Weights of a small transformer language model.
Size: 25 layers, 3 heads of 64 (1 for keys and values), MLP 384 SwiGLU, vocabulary 2432, 8.93M parameters.
Training: a variant of Muon for these matrices, 129M tokens, 7868 steps.
Each number is 500 + 40 x the weight over its row's rms, rounded and kept within 0 to 999. Layers, rows and columns count from 0. Numbers have three digits each. The size before them is the row's rms in percent of the matrix's.

# o: layer 15 attention output (transposed), 192x192, rms 0.466, rows 54-60,117-123,181-187, columns 96-191
# v: layer 15 attention value, 64x192, rms 0.121, rows 54-60, columns 96-191
o117 095:471533532445466527512509427469586453532563498451486460470490543574531513486475519565551474534436498548489475465462433503476397510543487506495553519518488497525535468544539485412478522478539539513422466536452491527464466547514534558536517558541510529541500535603437468513489439565554535503
o181 101:454459514575490468542511480483495470542462493516498485513555464547531418508515502432480547495563524455478502525473486498571501466512459502513492478525469498448490555422468522477486522498548479534477500504550486490467532536455531523456542470465511485513551425434522425533498518478482517498
v54 102:477477489438491587466538477470524507467491514554511537485480509539528500478544519520531549525570552483440436497521472487503562509489527500383520475444493502523507493538455456451461493514510445457566593529431522551451497497566524417510478461510503540535469459503493558472386475421471567563
o54 104:533529502489533520501485451500524500534509527443485375438483488526522477599493529538430533408465473527419552464497500522538426500540450477533601496461538564467472532471572479499495500524510473512475494456508497533560506505472517491481410539512510503527473527489537467435540529471512497479
o118 092:488476531534499444520523514562496518480501513494450505560568450468469570519527499516483499536586544493580480498472537554506453480529440499443460558539464480539517496439528553482540559523482548600382490506539460463508560547521486555574490463433471487468506504496471499497500580533518528476
o182 103:484502586555521542533520504506510552517452459486530559413440580551510502458510464507509443515462457510500471463494505547479617497427488481507510483601525466512545501615456471498520498505469465418503537539552496478487476441474508486481556493556503469549474536536530530536439483472538497537
v55 107:480455524486403543510493546510514455532482500545547474578467582458497559507488567546498533488460511565538465482468470535470479501509521490497446544526469471495509450468466456490510494531565467534532484481523494480565485520456488489427501540542484503444564517470451508485493489526499508481
o55 115:502515529479510548515557440575485572539476469516363523482502442534555512497499432577535472555457512447512530493576509526473501511511525495546470470516450501538487520548482484487474448447497502570512533434494507460450482513481507497490440504534516427457458487567437451513493490544470418511
o119 101:476510507519547459446428504504529423518500517457483482505504525476578522530534479539535510446491452483456471482518495475569498520535478571540472384468474423464493459405533567435478476449536472439596580557484504507464571426515447493617488477447497535547486458454481514516541516465424528494
o183 106:544499460501465473460511517416516461452543514564544469498442504515451490476458526442460514520534487519551511541466514494439517464510473478411589581442520596515544524483517397508489551534499485443456467505507503499544498496499554474515540501484537566590525541544540537513439538538534523499
v56 100:512545404514500479496487414515495542508478505440459471441508508497488421485508562515527482508499503499496540506479461507508446498444471483435444453499461516492509507481453582446484512506443491488510461561503545534444550567539520518546539520484484536468487528456519444499450564491534499500
o56 105:520526516470552456492549416498510492440560503523607532469534512500422490521524528520489465541466482419534503493539431474580561540567445493486482457572464517530495543508483449473493551500476517427505487578510487510434564529487415468483501552474483515585539398446485482520508464490563554484
o120 103:527423510433507578462576547519525539513501481535512436551478420540482570512446508442458531494490553546471534529454558447475464431483474457535521568515579503469483433538514455546473527553525451470485554392494450460496470530390586548483542466502487479581496525471470570514509513471489418518
o184 102:507479526544447467512423539483505464512522456510447472494521504449538499517543395485541515487552462520535467549485512566499444533494632495537475481483515486483473468462497522493540472417465464575558487500514452498513458476584564508517463487607543570435503544502520429483470427488497430562
v57 099:510501467517507482517477453548493481450535464509491479466463512539396533565550483473550513503403447485524454476505479428559423481445453548481463532437464516497461491529516538565492496511485518522451501474414458463499449542573466487525557500459423544506505501452421409465551499577505515514
o57 107:497499496491424545530447497556529505456472537531556440445507480497463464468472530496528552435505563474481576494446499510536488454526521437566551481574470550509583515491481604484483510523561457466579519519512529492502512495542488627487490489553451404529512463515446497543561494520522502540
o121 102:508528543423452486552488456484496493542496526477516512481487526526543442498494503472525439508517513482521424374452557513483502442531521495465474485468569521526620481467520463458513495500511462446553544419490513531518483501459580446419447467502479603498508500510500502495479569446482489400
o185 102:492453407480537480465519505506503523494471441536429559533563486456586484443491471491488505498526456560524592449465480491503455522513513527518486523484443436474455513514507455539443504483470486496504528551527439471494490579494473508536551498456525505484488482510501436466530403522481520596
v58 098:563443524503435453505505379518465482492461484489465468522462496512543477517513453517502472486479540541466492491506477491487482500494482543608544565456542579481403465486448480521452519555458554447537516519463432511444433529543481494461495525499550492479422489560466486449568488497477488574
o58 107:472487513560537526535496529494513496418447470515498484462515515496535573482524500485543601597509540472527552515546527486521551508485489544456498464528552509496514527417474453534453511468515535539516502503545487469527577494464446526535560535434524432513501575396538471564512509527576487496
o122 091:480473487506460506462485553506565461486573441472552536593496431442520427524477455542509490474447545462631366530442500578511525507542534463489490494475541480511454434509469485477572494476521471533525460463523477437500492437433543546509470566503517504474573498554527504517458481448521522480
o186 088:530517519526478527581480429505528472499503522499443501449502546515573504529504529459461492467528404480496534511473426522451477457415433486485501528488455489521551500541583564487538574491465450468448506505523504489497461560520566515437514530510488533596525493494406465499439604461461479549
v59 100:455464510503501431461523480484489605570474469504428540479459517517540460518500520514506509472503522540512499479469564382471402525601496493477486538444511521551457449451537496507492574499491480481509478505471447493554555464567441536502507566458487500485547484507421360515466505514510507467
o59 108:497428510481501471545463524432551500534537520503447457506601475511575468540498447540472539525445487522529560453455494456452521503505520471541454513570441538517439510465446538558496543419494648474472525533455511541544495524508476565517471488518512509565565520508519533471487468516479520464
o123 093:431561522550527463507505538481479441436491456531546506454539548507476491517575505513502490460524490478480492548568505526483526363478497457443560524473506504452521562539507468479494480473525497457543530519502536509471498566444522432444480506482550468438449472478525506576496511422556521459
o187 101:508443462521596556493512463565527494572523524512461498517420546495414532504508496463550387493514551500467491543485515516497514561514464555473519475391521553503509570480548447449464516534516458503429523541522519450516562434488420517470509516549490536552482472438509465476455532581477509548
v60 109:451475517519514384515522551505506538492498528489421430506524467496481521480462533545439502564538542484530529439514514584425471483499440548537534539492482519476510560464511545515542439582555425457561501492498535421516586471501530477515479481461528542422489551562500510513480502491415489515
o60 116:545459487438530429441509510531509523512448531505508447539492495420537531513542429530460515481554477477507528520487517474575491473489525458443446543483528435461568531575543491437467474500474497487557455536554560497466517574493460524406496474555475436507433460507477470528572470445538443575